Each number is 500 + 25 x the weight over its row's rms, rounded and kept within 0 to 999. Layers, rows and columns count from 0. Numbers have three digits each. The size before them is the row's rms in percent of the matrix's.

# up: layer 4 MLP up, 384x96, rms 0.233, rows 22-90, columns 0-95
# down: layer 4 MLP down (transposed), 384x96, rms 0.201, rows 22-90, columns 0-95
up22 089:582534505500508509494495467497460524525533483504518489470488482510530485555519455462484508500475518503498485478523490492502540534477518523517515472490467538491460483524523481483497541502516478463488507531485486508485516481478517507518534437479514477490466478487523532490522481452529525490
down22 102:511528520524511494495461506486502485499505527512496499510488542499489508473496498521503485526531499477512514528491473543525435512540486473488559554507490525511477488471539493550535455493512533474539466474510498513528530523514511507496475495514504503486535463495472477435457531539495506510
up23 102:506486467486482507511488465508473494515499466496535498521515545499533506481493459533516490558475513523530460487492466489504489514470500513466489483467500481517498497532490474528535499513517452533550520496511544488493536517515538490528512498511439497505490482430527538492523492456491484471
down23 106:520482484465532496543521514496512462487539498458450504512504461544491494491544534478496476507535488523513517528517478461513553464483442468482490492492486500481470535466473526505542493508492472481499514464513512437486503507509518452521513530483514541493482476524495522511491489493512483501
up24 091:514577490438458487487474518519508479506522491500471479542473505535484539482535476469491458508486509521531527495484483515501516549547479535525511547523535521497468506467507498515481462501507515510489512462496499486500534497543496494524535478533497498497493499462509492510492464551485499496
down24 087:489457470541475480498489469463512515501478490484504529430504530487477476506516555535506499545491506487472478505500502510476516513474544481497490484484533495479513505505525447436485507526528469477499500497528493554530449503502484497472490536486492498473513451530465524490481508484501479479
up25 098:507476448466509488492527500477439456502503500564499567504520518509513510517490463491476490504518495499515552505527486512511521492469479479499475495550519482493514513483475518524544519491478519515470480495539522487500533523497516538505474530528528513494484470514485501472531451508560499500
down25 095:488474518495482489534502495521504499520492490504511473540468487452468472520471542480491496540462485459509501495499495511488472567478495530535470536517485481526504501473480492499508484520546481458514492541428515526543492451493476544526493530510494477468494518484494494512471468525487499511
up26 083:529493511490499495511506524505522502498501503504445520468481473511534552499497480482521496515489442504480504500485453492512533471493478519503533523538523507529535448480469519481531413495456503488489503522543522485509465511503547495492519506537521488509497467482533529532475491527472499512
down26 090:519443515505498503505482494519496462510457485529569447535461448554514474490484497461500519501506531512470491496510518521474506459454484494469510506512468443487483493475527495510485505494493472492523482516456545524490517525486494484500544495473517515544480531499512500500481508522477506500
up27 107:470516511507529499478520478553491522527491511492511502472488479505503507524491504471504537461494504475516530508465484482477470523525504516512438494476496468530481498475515469449497530490539559518519493484443501534486479469515520520505514491491546522533474460513536518554473470468520512487
down27 107:518498503524470514553452466487509553489534509487481507426492521532486439503521488487518504520520492488476509519511552503516467513531503517485497442496477499473506518505521468448515461485512482502476542479492477513509523467504485466489464534478478522492508486502490485515547535493506483505
up28 100:519475497501541513518484478479497508472498487499515529498538495500468483501517516521527466472519468544526488489499522526482468538505504502499531470490473480508541491560472475509507529480500505470444497536478520513524462515454462554523519503521518467526522502494500445477488553461495486487
down28 090:533479482493472518525471521529536513501521502496513490488500503480508521505523530497482494457482473479486569484483517484486486501475472510509490502503454483522479504541502547460533477513505513481488470518526467489446477525530496502478500488535480481444526558514514518528507534490446511448
up29 102:570490509464516524505513510501506500456458472463498528486492474454510483530495494542543478511510534514453511474478483484497478473499544478507527496524501499508506459493509475510471530540504476477536496499500470512449479472472526522518485541500508509450472485502552520495497456484514486504
down29 110:528550504456493506511479479508507529495481518501514473491486560496513521497478507531498518497500482483505505539467474493506472483502463499517530510506507492498522510414532470523531483492522453484522494533542434530521473466510493492451473487472507494488499452504532477504514495534502485534
up30 090:522514496512526499512471452483473467484483471509543521507510547471498454504494520480500496531475525472534487508516499488515506477524489460490498500518500505522516533510482506453500499536497483543561513509504419484477533469542485485516472472525496503448503475506483497526522517521535472463
down30 092:540462517522474508484518490509562506441523506453501509461476511489499493518517546527477519500473490475485502458502493505533461472495464486552458510508485484498502531510471480468493487513523520480524506513505475546566524476479459500497515488511489474552510514497524511495491536523509500529
up31 099:530483520482535489522473517479541576483533548513516502500482495495506489486491527464489504533529488483521482480557491508532499477491498492496499504490543513518539479539514493544489464513448420505474499521517478498494499506540504472512512484529492512467486481520494480479484463461508521519
down31 101:472513505517507481488499482476439509503485545516512498504494497467542467511485521477505507516483474484481503470455495460481463489466448519520516415491496524503516493552513506508551509483467545495516542485505526493522495502496506461495487506499515495492551497492477446544501495482518492528
up32 108:551489498439511510518510491523497511538480493542513457502489449484485488538534518473498508496500533505488586479511464505477503519548499465512482505484488515469470479490494474483509525501480501500514518479427538485511503477502480502510487480507512483495485512520517447503495516520486440485
down32 115:489455498475515545522525482497509498524458478485489491522523484463529481479501532510476463471507521507490478489501519505476520541470484507474473542528508525499473486525489486489518495503548479545459509452461483559530463501545520501522539474507496498485519499474500509475471499565517520505
up33 104:506459485475480505518500509469527500507525462551485458506503459489496449486502520480515495499500513490522504524490476496516491507529547461516462472492539472518502506482476487468535511533511520479496493504516498506491467526506520439462464541543521474546495568520475505482508534500535513484
down33 103:534498488527483507509509513488479502482518534499435487476493475528471520493542543505560491496507513485469491544479502546491510535530511490481531542505493516535520460487476503474495478508506517461510492550514461452491507506478493493476472538514530491538530498521463489490477524493448519529
up34 108:521481498525452495543517534500496540480517534510518526484532471522516476468512523467539534481508515485516527472529502514479508485470499518469548507499540481484512448532468498485524502477504462511478485509526471488490509549468511470522510484526489478469570513476462479508481468496476485474
down34 119:528478535464483481499509561508542521529525477488466534466467490525465465524507511473538529499539514488493520494469514489490500513473436477500439501528496516512511514525499483538518536496483487512493449472535517506519489539488473471537480487480530459508485498517491513517486542497503491505
up35 094:493473539496465480511459519494504468526522495542503490493456495483480471505500466470498485515507473529530503542475510507533517501539501476473484479514456525510487534508451473485536510485497519512498534478533474473458525486474474488477528500495506515521482469513512476528540477427457535515
down35 086:496520495478477509514526470464533504447552486529497500504466468513533514488467542515528499517444465520535499463516515459475500464482512488492489491495462487495469505518536507457507492514486494514467488517518485554505513507514493541467482497506462529466493435511477513473510541508478477496
up36 102:488487481473497497489480501480546481471473476486516487494482495493560492454520513470567497494460502442530470536486519502487478500490495494558512465517526501491513507514548456483443526514523456525502494518489518466512503497532463480535492515531489511529475522521522503505483497501493475532
down36 108:477499493484500503522544501502467551470532524479545501580468468492473504525502486505478505511510531494424528487485515506481494508492501525447467508464498488469459534488477491511535510470476522521487514500523467481502481514451492531487497489502494500498490430486526496486512487519505525497
up37 110:539460491513494487509458465538495515524479497513497490473552510458480541482507525454545509474518527538500511487513522517504507522495466492506499502524476503509471507508508534447524494489476524522454485493464498518561473494516495510514510445509538493481446514485483526472533497529474476482
down37 102:496477494505525531537537481509542503514488536483492473568510461486490465464510476497489485525475493536479538514522512479489486487489516480497524464468507525488513492462502488473506484497424555505522547539502526461534530516516508521504558513499474493506483515511499511496489495459532495518
up38 102:486535460485524513497505511515519507489474522535491531489518521461535436537498539519488477502520493491492481458507480507525544506469521442512516496482538479477521454493436481538511509471470536507493519455519510486476506522475529479500491485487532465476498499525483511494548491464481494497
down38 096:480471519495511494467451451486454491488475546475504549502533463517528502479488507458487546490493508477503500504500504501469524484480497492509493515522472478520536529509462498456488584498521478500467488483492534485513472515508494472498474467465460507521471490478474515524468497532523488524
up39 099:533509477530482486504473514512507536505554537519472475533500444472528485501529500506501480535538499484547477529513490494482494502510468489549480504503481519468516502516445502498501510523501453527530505529472461519536525496499535481491468449481444536474478482500494515459507510483510500519
down39 094:449467479522538458533541506492490527516479551510482532535528535459552527523479495549504479505490473488521508472475506514498503528466497526494548488474497469471492515506511488442477498527489504474457506500492530500489479499472508496522504538481524512530519507513500522521560480484486490521
up40 103:483475520480490484442481487504510466504502499490501503554462492513516502471493472499516506532511486484533487460499502514552470497525532500477541481476542480493482472454503470514471478562482486496490505562540501509544495490551511520495519470511483522485513477510486514492488465523525484555
down40 100:477539512465479483535467507502453490526470445511494506516541486494522518494492468492503473471518511467497552471460465518452507544487482491463520521493491495470511454516475527468503480517533500497472527492489528512491482534537483444513482494543508448511505503502485500526515506528526521525
up41 105:517522467481496496494475531474504492482513477534513565516490511492520541501465524518513530439506477486545531471523494545477550460483503507465516446463508485520438495505504517542516524505506479502542504485496527489529477502459472510528492486494475528524516481516508508494474483496467489485
down41 110:506463497527495477477484477482535537518520494536557452530496463487468548479517514494488504502488514513485512509470474494465492457475543487533466496517453527513496491534479467499483532463487491480529491496535525523514489522473551489518484499506514517497539559485507470526499498527523483464
up42 089:551456526491465502508490535509545514532536536487528488461514500456479519506474519512504484500511533454521515524494530533496535519485523513480492516502519506494558532470484467470484526489494495489473487513478505494495505478522496512513466458475493537538476535468517500522478470499560512543
down42 092:458523495495504465454517489520459501516470497520486527558523514508483431518535478459499520524459460519493485491470499504508477504489483512505497525481445498452502502488500509524524510514527485544499482516489534491526511491509524479489502509514529447482480498512526512448508450514466464528
up43 104:504540546527522502501505508457515450535484512512487491498503514472481457482527508515518465447538505492493497470485513489519558501473542488500487494517494475511457518521488475509520517513504521531504518505469499466456564509454536485493517519523518503540492516518529490482480447476509462483
down43 102:534510493499506525513488509533455520537546535517520505496483496495487529496512498447477508505509477491474530578505487481514453542500513508481494472518497484486549528497469493460525519512519500514517487482482488522512488485497547488499493491470485496437497479515462479523509519565534456487
up44 102:483486503511523499504501514482551442506518491538499462484520492508498489526435506469484534458457460449480531470494520524498513500532540494510462501474498494486487502456498536468504505505492491492510506494501469532479533527522534539506502525505471486505530488567490518475515528473495545489
down44 100:508509463493489489467453530513498528524482516523485468522515542463508483501542502480502484539530480466506522518474503454494524571513459513539527553523488514499523514504511494478533481536468517519513504487528514475504480517508517478509457494476490519551503469503497496554452481499484485513
up45 086:465478520493498508509561502447466548495514555482464509490467486515517495480525504552498492485509520529477495535526494519475482525501528468477476506524510470516469476510475543473508483542487515446509460493467487504506446504500499507461500461510506522472498488527510511486540541485510519508
down45 077:508519534508500549512489528503551503481516470464511505508476540474491522481544494487530506495481507561505503508480471497564507506501478494532492451507455533472475497540496488505520512534514486522524492531494498464557469489473515556449502545482530496489501491525509495501488526511494481482
up46 104:508482508483466505531518495463473573507498535492483523497509500565533491490548483519488483502493514499515489483491465521505495503462497528544503482482504484495508519532485492467499563492499508513439523492509557497490513516462481498523493501515518455494539493498473491501456518498481517570
down46 100:497538527455482526501473525486513485526512440497555487514510493540516514481486491460502502487489493504533535494474459514525526499486542447485518527486496474514508442503524483532508457476516492474536506523493500441497493482502515491561501519518487483470467505550501503527524519506514497470
up47 105:486510500519485543498515488488485533477503522506529495486494538525485509520483481507506493528513519517546501485480470504506489518479532456460472513503507503511454461430499499543505504510469474537486497512506516527516456460506570477508516524482473515516512483432488541517474464502521479531
down47 105:550530525493498504515505502527538485481482424514505495498526452490512502528521470514480484465539544482503493528512519501478490485476422475506483500469501523463483493472472544513516501482498471528528494473516498498535519550486456463491522509527504475488519480485487504465470512508523524515
up48 087:506453472472463517557486526497435514494531508474480483479525504525487456537508484501519531497459533455532532495500509536484514535477520519519490525553500475497487462465501518483509502532470516495506511484475474502528492479480455500514461497458501513510509469533456497512489510534500515487
down48 085:483535475541506475469453479496515501519471512522525475530471500465501497469480470469460480525524471517468490504550498502517489488509451466511516499497501488528472504499513496531510480485482489518482485575527517532505530527481508482462510507488581484488490517488533542477539494495513476495
up49 098:492490511485513458515505484511510479545510541517557523523506470490488470520506492486523507491473498512534469478504500444530531518553503460518503487535505496517532515538521502521532527518526477489470520518506490457494428497506524520494472502484522546511475522461487509512473489485451468531
down49 092:542497522514486544488505426498526485500483463490447518469488474514525501500450492514490508524525501480537496544497486502464475478434496482499501527515514550508519532483509494462473527489462558498486502475487499475549536502513487501498530499485515463478460479488507492517489510522477500485
up50 105:464448477505507474520490492478524499499549513509498491468512510500499479496509474497510488459515492502493482537510509526505518489521510487510487498499513544473503521538519447519480533547458495519488492505561468494478536483531495493476459503536516521485420507499469518436498488503495508553
down50 101:504535495543492512516487462459504486479504497504542502482516497499514471494542525535531492514478489469525486540496486474535513543468479487489519477487485468489522549480522481516465474482500512458569497521500506486484518511486523466427527486510490531490464476529516478527484533539472496497
up51 103:542474485485479516536479507501534477491488527467503553503489508512528446522465497446535521506458523524475483512560535508480496517502520522516523501517507541528490488507507459533476450474505463488473513477465498524503496463526531481512504482492485504494488461498534511493469501504509527447
down51 109:537506528516497526488492511457489537521534500533496502477515480532480496485551493466489473480550535489526562482461500502514526439494483539481499487540489482487508488454495511446529535456535517476484488517507487525492508530500483520474519482450521509499511501490515482512521548505505480495
up52 111:481511542545524495466535527467497498471484500505530523485517558535510497493484459531487533475498471492485542514477508510485480524524516514532489483458519513431503519472492465448527519511495472503499495529486506476518481469482507573492484506451492494480480496496532482536499501495519505533
down52 113:526477546494495554476533548517552534491498530496490516478470501517481511513492479476500504475504541538474469508524525504533517491503516522477473486507478465466468478472509515517481505496473502482514464526464490539519526499473542522447503515514496455506494468465493480469503506489526448462
up53 102:461534504488500503539450506499537513515503470484513453499545550481549501488516501447523468464500524463496484504529455501495523526472463447489489499521504500513513517502521489428476496483489518546477501504482483477536506511498521511519481520488524448526504489527521504528518511498532500495
down53 094:548494432480535510509515501505494508495482487452504450487502473542493541518512480539474510497505514526497508489497532486469488490485484540510513550515486484516464476499465487563533511527507464476484478500521496510476531513461502514480535471508509476511524500477549493558535497481484511478
up54 089:493520492514452503479490584456496515497523488525493517526554485537522506500470480536527502462505500552546485513511492529480523533529517492496494513502513486549517496501484506458493497484469481449493525470523495514502479506454462508508522501540499517520512495495533473525486555471504483500
down54 086:470499500501529499510522476514482465514480455486497481508494498493490483508535552514498514544510465477513470500549503497490575477494481514485489499500539513541468492515524522504525510480519508539524491505558512498523564497517530463447500549472520524467509522499502540521494502501507528539
up55 105:479491489509559511526502498501472502499484497489506540492518507454503488517509493504492455486490529499509499495521493467497488466474501458486518480511500483449486519541505464502499479503512465511553542512450532505448528489487494518533498482532563480538494522525535466488480515563534476525
down55 109:500488477518497542500496481483522481514519487496483439486450526515493505518474540513552542516530474521518506488500517455485468489523506515525448524501526508538498545505480544528479506530499494487481478469528466549516477520501488508434469480493500502471548478524499517501478508526495525514
up56 090:499482504473463474464490511463534531532504510529480541534507482487544495489515487520501494453528520487455507508521489528538517528527510512504484505486473509483468464473497461473517503471537467483480476556451489520494502541522478548480461491486543492462466455504491511498489503485501516480
down56 101:483484506511488498518443463490464430514530529461507447479452461505491505485484501479504518503490477474489517542485535500481483466517499476522509488555540513478491503468556506554490483499489503518466529501527495478515489460499468470489532506513504526499485521461494477502499486492527488535
up57 100:493501512526536500500463496485500484522524522488507515499552473491480433514485495458531516509537510533477510453483517510478463497502538507517538498514465493454500498496488477501516478479522495523480493527527522473463509520509516520465497529505519494443454451520480496507459532512481525562
down57 103:535527511493504478539508508518477478489532535470518508503517521545524454544507561533500481477497494530512471475459512488473496516515516449505495487506488484456476462477537509520522529482516532463485519515518504473489477513486481491514524515511486485492477574466532535502470478518486516464
up58 112:496479521495543497504520506518497519518488517537507506482479504537460523536546516518501475480510496489540482525499496515490466510551519490519544500479490524465503502527464486506468507515426454489502455460449544501521487477495506526532502491480505480494517453471492482492482526527515532549
down58 100:512534496511488466459520523533531477557542524505486501485543505465506493473538481492517456497472512499528477499529530497517505497578486494480528501472561492483492454484504496513474478524493505511479500491511486491441451511517470499521508481478503493529503484460458468511502485510537495492
up59 090:473506454507502481512475532498508472463521493500492505508470503512491487510493510560516539531458452505522526484496499496532471509546495477465502478555514492483484476503560524476472499529511477504540492497513511481460507546515507509499520521486496486532484509458489567496471503539512449489
down59 091:486539524483443514470474521462524511519480519514523537527539473524518482495494517524518491496477518487533481508498499457504506475495516561515519501523545529473539496472493454494488502532515468498490509488501530457489515516472443484459471487493489481434516497450499481511517493492495494463
up60 110:473508525514474530505496523490518526539472464471514526458493490539593503500491495489507480504461501547532538498535440521499484525473515492566500501469491525516499482540517494504502501514486468472526462512506516475483477485487468478463467517525507500488504513477512482530486489496516529499
down60 104:506569530498528522508478472479520514519477496527470559536502507468470466510510500545504515477526449514519461483508504506511483510525528498478522526527487487470476499481509539467554471526486502511487504507503538496483490489518499459497463497473517510471506488450486527521479483449489519547
up61 102:509520503481474517499506463525477511483558507467476493501534483465514521523524495493505519469510485498490521464482487481486505491488517502530547483477529493493513533504463521448519526495471479505515520540467530472537499493551516555508538501510530461567473486492521503534451518490487491534
down61 105:487528450525490496508470514491488515520530458504458499471436526495471482536509547514485472514508509529461506499517454472508519496503472494536484538519505490473480538517489476488491503497470489500473480511518447499474508505521512512531510522522511509523511501527446546445514484532495456536
up62 089:505494500517491474500500547461521523523503515514483500469465516531475505521518496493546511498518467505514498498493521483560466486496484477481500497526493486405549490466484519473518484560504485529481473513536460506534473509522523471511504541479496478480517513506523542505495469468524518513
down62 082:464437526490524502461514502541522525532511532512511469502493547496524483526527500487488503472473494525435498506508534439492546480482481523509493495503471510451526453483502503528480474515499519487487484502515492485448530446481499552479509495486513527516516486509503486526475525486529497490
up63 105:527500531510487491560518506512497498501526524477538534520490492492541469511541499514490434530501499515460481476518524499481488493528502492515529505510519459477493481552484464517510505484498534537472483544459472551512506467471490458479444480485477489522475505470507511459504509518498477481
down63 106:464521481477479480533513523534518512535484505507496501507546520543481499479512508510469472521498492511484505466506490465488535514488508456510483518471488475522505511437511504548462528546467505534525505468505492538492537516479477488465538481473502557511510483487481516512524461485538485552
up64 095:498502514481494487480475500481488468508526471487468505462483463518497488533525483479524517552506436487518450530498469484559477497482541488473540480442550460462511497493498493510470482498499476509476524498487465534534466524479494490508533493522517478549505517496511516530504486489499484528
down64 088:496515476467516462509533489540493471511499513502480547502517556480519464544519512486471550478490486500493482542495536495505552498544506538502461490454466475527515502526509514541482482504499520500499512502536550490492516484510484491447476489511495487483514511459486468470491484491505524441
up65 120:519498529472498551551502513529503502441517512460471489510493468491508549472498497522497531509488508447528490512488469527505515466493505526471541448523516489479481491457494471526497507528483510521462528476496480532521540473465499476524513460500510514519492474539513530507488466493548498514
down65 122:485536499520489522519466478498528518493523527546516525489519515526518446491468492497533498459543535532532506490491543503519475533514537466508476494526486486503507474498511480492511539446488484496472502519473523463490486484513507526448517523542512441495537535495454468504484480491498491472
up66 101:490519475498519512500504465434478520492499506532541481510490481460521476536469520470573506480487536477511509539523500490506488481478491542541481494473524532511486493470492468481505495493542462523488488524451488494449528481554505499488469510493536485492504492507530524531518523488517512532
down66 097:481503514523511460542477506524493474504493504504501469532482509529487510492524506500505501494525463492487479500537514524538521535486462507552532516525476504481492495555530494542558498502441487508555508504509508519531506490475538526453544542473481481499512510481467504498540506500518449509
up67 095:497449493487509519473496501517487480445488484503512488475454510501509484505490508501529486461487487453488517536503481487492463455514531516522508512497491488546504548543499494508453529539479499494566475508451478479498491455514527538470466526542485500487526508537495528519521468504517472499
down67 089:495510495474523498511522471486476526483516485480502500484502514522463555492512496559478561510467456531486477503491519509495488485524486531539529550499536494529511533470535490563508493469541512467503525528480519505511519467483487521525519490498532525512521467486545482499488531502498547520
up68 094:508515507459477495490540466469533481527502485483492517475530526521448489497483482479495510498525559464491526511513474504516544534494508507522471507495468502508509451512499465513479452516494479538529545527480520469458494490504452539480454476523495469547534498523498497490515479515485492531
down68 104:522463498517507488458507546478491540495537526531540479518471470466492548487503504521505493526477505501487520482498483521502514476477494506436470533528512461477492482482478535505521480516522500511464489498530482531565508456476469453498507461477481496480478478504493496497527512469476448509
up69 093:497502479520488457496532519496466532523571521507517476507488463502486484513508525533562494502521527513451421484532494510513522502525500491493473491496477466466490490506480466462482517507490529502469498522479495530523521490519517503526459503496537432496477510479532508491520492464513516513
down69 097:520472493477505530526478521507505484495502487482538481574423479518471493499516496500534518510522540487502508495512546521534511498527485513480507541496480503508478503481440504537511518524481539489483468485509534499495533465502506526489512500490505446496447501505510541494493480494485543555
up70 110:443521503480508520517521505515534513496448480526479499492554483532500454498501513512495466498474485510548490486531490501509519510491509471516482519495497489543478459496478472546527550478453477491498472531509519499477439528522528508498521514518466497475495511538479514471482502558462506489
down70 101:496559508532451517495473476475471489503505506540502491538504510532507515507478513540486520471536521476479508461454536500491513524540474516531521507498454506453471473504543478526498488485495497460482514522528504476502518528511487532463560486500477442517489476515523509465472513499493501499
up71 105:494486499503543513536503473518515525498537506529439498554547472477504463498531482529489478488501504523544498537459507517524523484530501448535484468494517465478518529546516466500499520528506498491521519510466501488499501513494494524467516494477510473482455504475502531484557475523456489503
down71 097:502507471535463514455496495517501472538445488511493495484491477472553484512519478546523493456532523530550503504534516525504486512498513471513484486449488540498444520531463507462479510508537534468533523506505493494549528512519500507499539506499531500518491510470474462500502495502508521468
up72 117:473507548476482502526517468489516496570486465497497475476538465500463500454503467497512522535518518505485502481516476496499544507501522527494503460482496493554490507482521518516513478484493479465483550538482530518485503497493530526536441466542529466521495485475483487490512490478523531537
down72 121:517485520522531451482495541524509561518528560532501491518494507518465492482494493497495485472516477533477478523460445493494463484517504482485519519494519495512497488482509492535509515467488509534523531522489522513461488489499526522546482499525538556490489512503506505477506520461487419500
up73 103:499468534515514506485486473488468544464523499507464490481483527501487486462460517463473522511449528472469496498477471478495505471509515485517496481507516505511502473518560526497519539506522468476544475502547479505431520520471506522519492515512504531510497449471511504465520496504553494468
down73 104:532495471452524446494532502528537502487470457495508521469507492506497452476500503521457511505522483463515469520534485527465483492466483490494485521449518465506520491480500462510473441492449524532502500486499497494525515488526481505528541495469477485480503502565498480503515482466468506504
up74 104:505482479525490493515485477479468497481489472534534507516498490521526508504505503527517453550496487489530481529476471510463498515482463511501510506475473496515518497497459462492489503472533479482475481511508508438558519495504505529529478492484494552517521427483479526449566496512531507496
down74 103:509500494489521496518541495548499507517533479521478454561500444466489468498520494480560523533535468487527493447480514441501467474470480502508511511498477480497537541516490531509494492473512504513520471504537535498467470485515509489485501492466491547516511488477517494522506502526480518535
up75 112:508472497467476519472486528497494532481513491506473526518507539502541522471534536499482511542501516543445539512478496510531500466486517556492461515475474507527487502524500473470484478531492494487509505528536530540498501480558474526526492513485476461519528526473536527494473494541466506492
down75 113:455508510495498509544513492487510500502478509496534489505484506458500436529474462525479492487501497505533473501526481547449469540458533481505472426522527532516492528506478489524494490526494520484520524464496509488544498483480489549485489525501491507498463462519468530491529497528525534502
up76 101:528499488480548465511487457503530501518453505551480505513518524503485489495468508503539507494520447526524470519475468506521523462496506521516525490500511456501497511526501492480487508524441495543515534493511494480540517448503497428498504522513436525496501490506517486512486518486479547500
down76 102:530488536495515517520509481429480477459498538517473456478495468493485525480486549510506449450504474504513542505493485481545513518473500521512472491449471501493484472500448483490523492507504469493491545483494477499507460499500506510514491519476510542472476516464501490495491524545534531476
up77 107:510532510510452480445494477536492567506498517515520546495501494500508499522479559487492502489475532481512499454517484541457539447469518524476524449495512546511513522487471516461478502472460487536531509472472472497490481507526500514465486511484483483522494484482481516486509509480506494486
down77 107:551527518479529487539487533491517508502504503482491513429475505495493533529496541511448509482499494485461502529481492509473491475476501508487519547517500482493534534496476505473528517500505486469475495530482424523471505454521520506512483526487484498522518491506506546493453544493474453496
up78 118:497506507488439494517481518481481532578486508457476499432467501504508518474542548469500523502525480490483505505479449559512476508493474528523532472495480485537487526490517513520522516515511525505485481505476528505520470520517529525483499473510530501482503491497505540457502517462517524497
down78 120:518489487519515513506465489502493551531514479541469496498465557518521459535475458467487506476500511511502501487457493507507463506528452512466469458523540487538464504504516532510499487480529504553479524507460493516428494526514485513476480505518477534524489472497511517510515526476506518497
up79 105:521526481498515458516473486516496497517488504490494562516484466541521465538533508509472454484490490472514490482486483535480535501514496447524496528500519522517508475464490480519497467468511435449478511489530484476484563491540503519535505521502523476490487511506469476503467491474542489514
down79 097:505485505506509500526500499456489518485525514488480473523445465480523494469488516496517525501501516517523465479484446507496524534473515503462477470492465494519454546498521482524486502503550493556501483488476510526488498543492565521508471503512536543503497504453432486523486500492497481525
up80 107:501530562488518471491519486547476519486522516490528558496535464515530488521472494452508495456530512478465508480453544489523472524469502518491482503478471489490534491500490487473533522467550542498546487501524509484471508499477487488534481526505517511499485446505486530513511501463502498489
down80 108:514481516482513499459486491510534522496494527489465530502507502520485507508523503539503478482508527494543579493527504533464477453492531496494505487533495495546530502511466510474513491499498528445490516489513524526485487477510476519432487491494477503484471464555512523506548526500458467524
up81 098:515490473537496486493478460503487469503478550499520496498556535486530534491466515531515496495455492476478502465564509503513473506515518525504503502514523481507508489512521508456519492503493491520455482450497551504487543495497498509508525440504476541522503486490515537531438503511541512516
down81 102:493493581503491536541547528483502479486493498486528533490492466511513467531519548466472509497499472501457504498515472487501512514493506515478463510523496466502471474487547530541525514480470492493467500541504478526504440504503505501462515531483503481481497519479505506452537508468462496529
up82 106:521485523500493474525451469506492528512492492490500539524524471459524513509514432493502529487518475518513503481473508534503505527450543451512480500488504492491472490509515497496524504491488470490546507533512484486475516468507498457444520519505510499482555456534506545473529514503528510555
down82 108:498490506470515517490480492515509465496498467474511486513511489501436481523491479499492539491494468466513460454498529491487489511545500495455503507465575525504497503523520514488510517536498497497521519567451534517509521473464516545522530466496463508509510489487505498513505464521465472456
up83 104:451489499462474497472509508487476498524515479488472524485538504457529478542493440528514520502496507502525517515515495468529513521527498498502522539475488465507512452474519468442487459483469504492517498493525495515538494513534530446520468477462491505554515499505507484463469509464480478480
down83 095:491493517494513453519505492494509477504517464521541520503523494513455448518543463495497523515494476470496447481470516517515516463486483510512541530508479477508493528474513543461535499482539477456526505491458513526521496454518511509509532486475497500515553486491516503504462494526436529506
up84 103:477461527511488532518475508460462496487493493487505524442491509484506494494484528491512457443504498492518524454481482504499445465489531488503497508562486458507515468541517506451541526530549522547473470497547508468491495513479497511483479518492502496486511501499500503504450484465502488501
down84 118:500492460490490443503484515495506503540507503452466530495511504513476527531462513469509490482515494522555511467503507512497491474494457513455526500469514524518488467502487490552455487526553491529480505525502487487508501512498506463546547476486499493531445521504467460515497513542482532488
up85 105:520511514471495479527462511489474519495515523511524486543515484471487484485518516497477487516508495529500477541523485509469520560495534476511511512499488527529438530480478492467457509501504513508498535492447488479518489493492515475534515499466445439467476522490517527509543494516469563489
down85 112:484486512436486557468456514477476498491500544483511475513474530484523539524523515514492531524462492508490451507523510493476487489539521488522528494520501499513533502513532463475491476561508541517480522472515486487511505484479509527495537510528468531458474496530486526487482494516437495499
up86 104:518473549511484466509481523489450503519528459503516521479526476486510473489485555481465504473482543536533515465440521503512511513493501506493512499496526463512471503492486484513485531486519469496484479535524544448500481524495490502511492508508522524487520562449502510472512489509492459551
down86 111:441518506494499515467537497476450492500536516493524493537511441542482531442487477514489509497513537483554492524507486504481506484513510509474505485505503503513531474526482507500524430506480499484477508489483489496517496509516474505498522485531531436525473513491535480474499452476464489536
up87 094:521474487501451492489485512512488513493492515501493533489555507497492471487477461508489467477515534497493482493503493513512496540463534521493502483572521475483467478481505507506506459499520521517520537481533495521478489439512470473498483476511492458504488480520517469587520460543480504480
down87 104:489506522453495508535526529492541482492530513514479505440500488488504526481486469538553501494478484494503509484528511476453470483523488538493504548464497535471469478500504479478543511506493521506452481470470496459482476547501507499470502500494489533457536543502507498483488505494476541545
up88 078:512504511506469521496514454475531487535480507514500487486488488448499464492465535530474512517517498515432524461461499493528496523528507497532534465479492503446487528509483474512528496470512524515484490486517527496570491483501482492509509472463497463444513506534519493520456478513480481468
down88 067:487462485463525474505467474480500525478522509489477482467500483508515540496503489480491551471477516504520458490506508541476529475461460536486471484513523513533505495466507494504506504473540490510550448486453552527500501473472528514496497505532480515531467495492498482521478544469546536506
up89 108:538520501469551499494497416504495469526500456524458508499489530437519462490494495504489490502498518510501475460518505504542502481538561480497498513503532486517477529534483460506534487536485489474509544520503512531459542512508471474509480478506484505517502536500502531495504516517514524503
down89 098:501457503523448496456489465470467517484526524505567478489498521495450522473490503503509478526477487514527526503485513507507470492473457502494484499510433464529473491492463519527481504477552479493528493481510507484529483519520478480509517503464495519485438503511481458459472533498502500492
up90 099:539518492458502514478502538459436537478505491516483504473517494526520499522521465493513507523494509537531546477490484497483457503459477498563492508515501524511521520511521511490480473508478467505506513497469506521461474486547499464518474506482501469537511512477509489492514560467532474552
down90 100:463445497499522511475470499507478500502512525485530532467503478466494468487507504447507469517491486479463429497479457499511506508489515498441472492473513461507524481489530504512491504473477521501499522485504548498483474460481533488467492476509519576481489487494453502511492457509493529515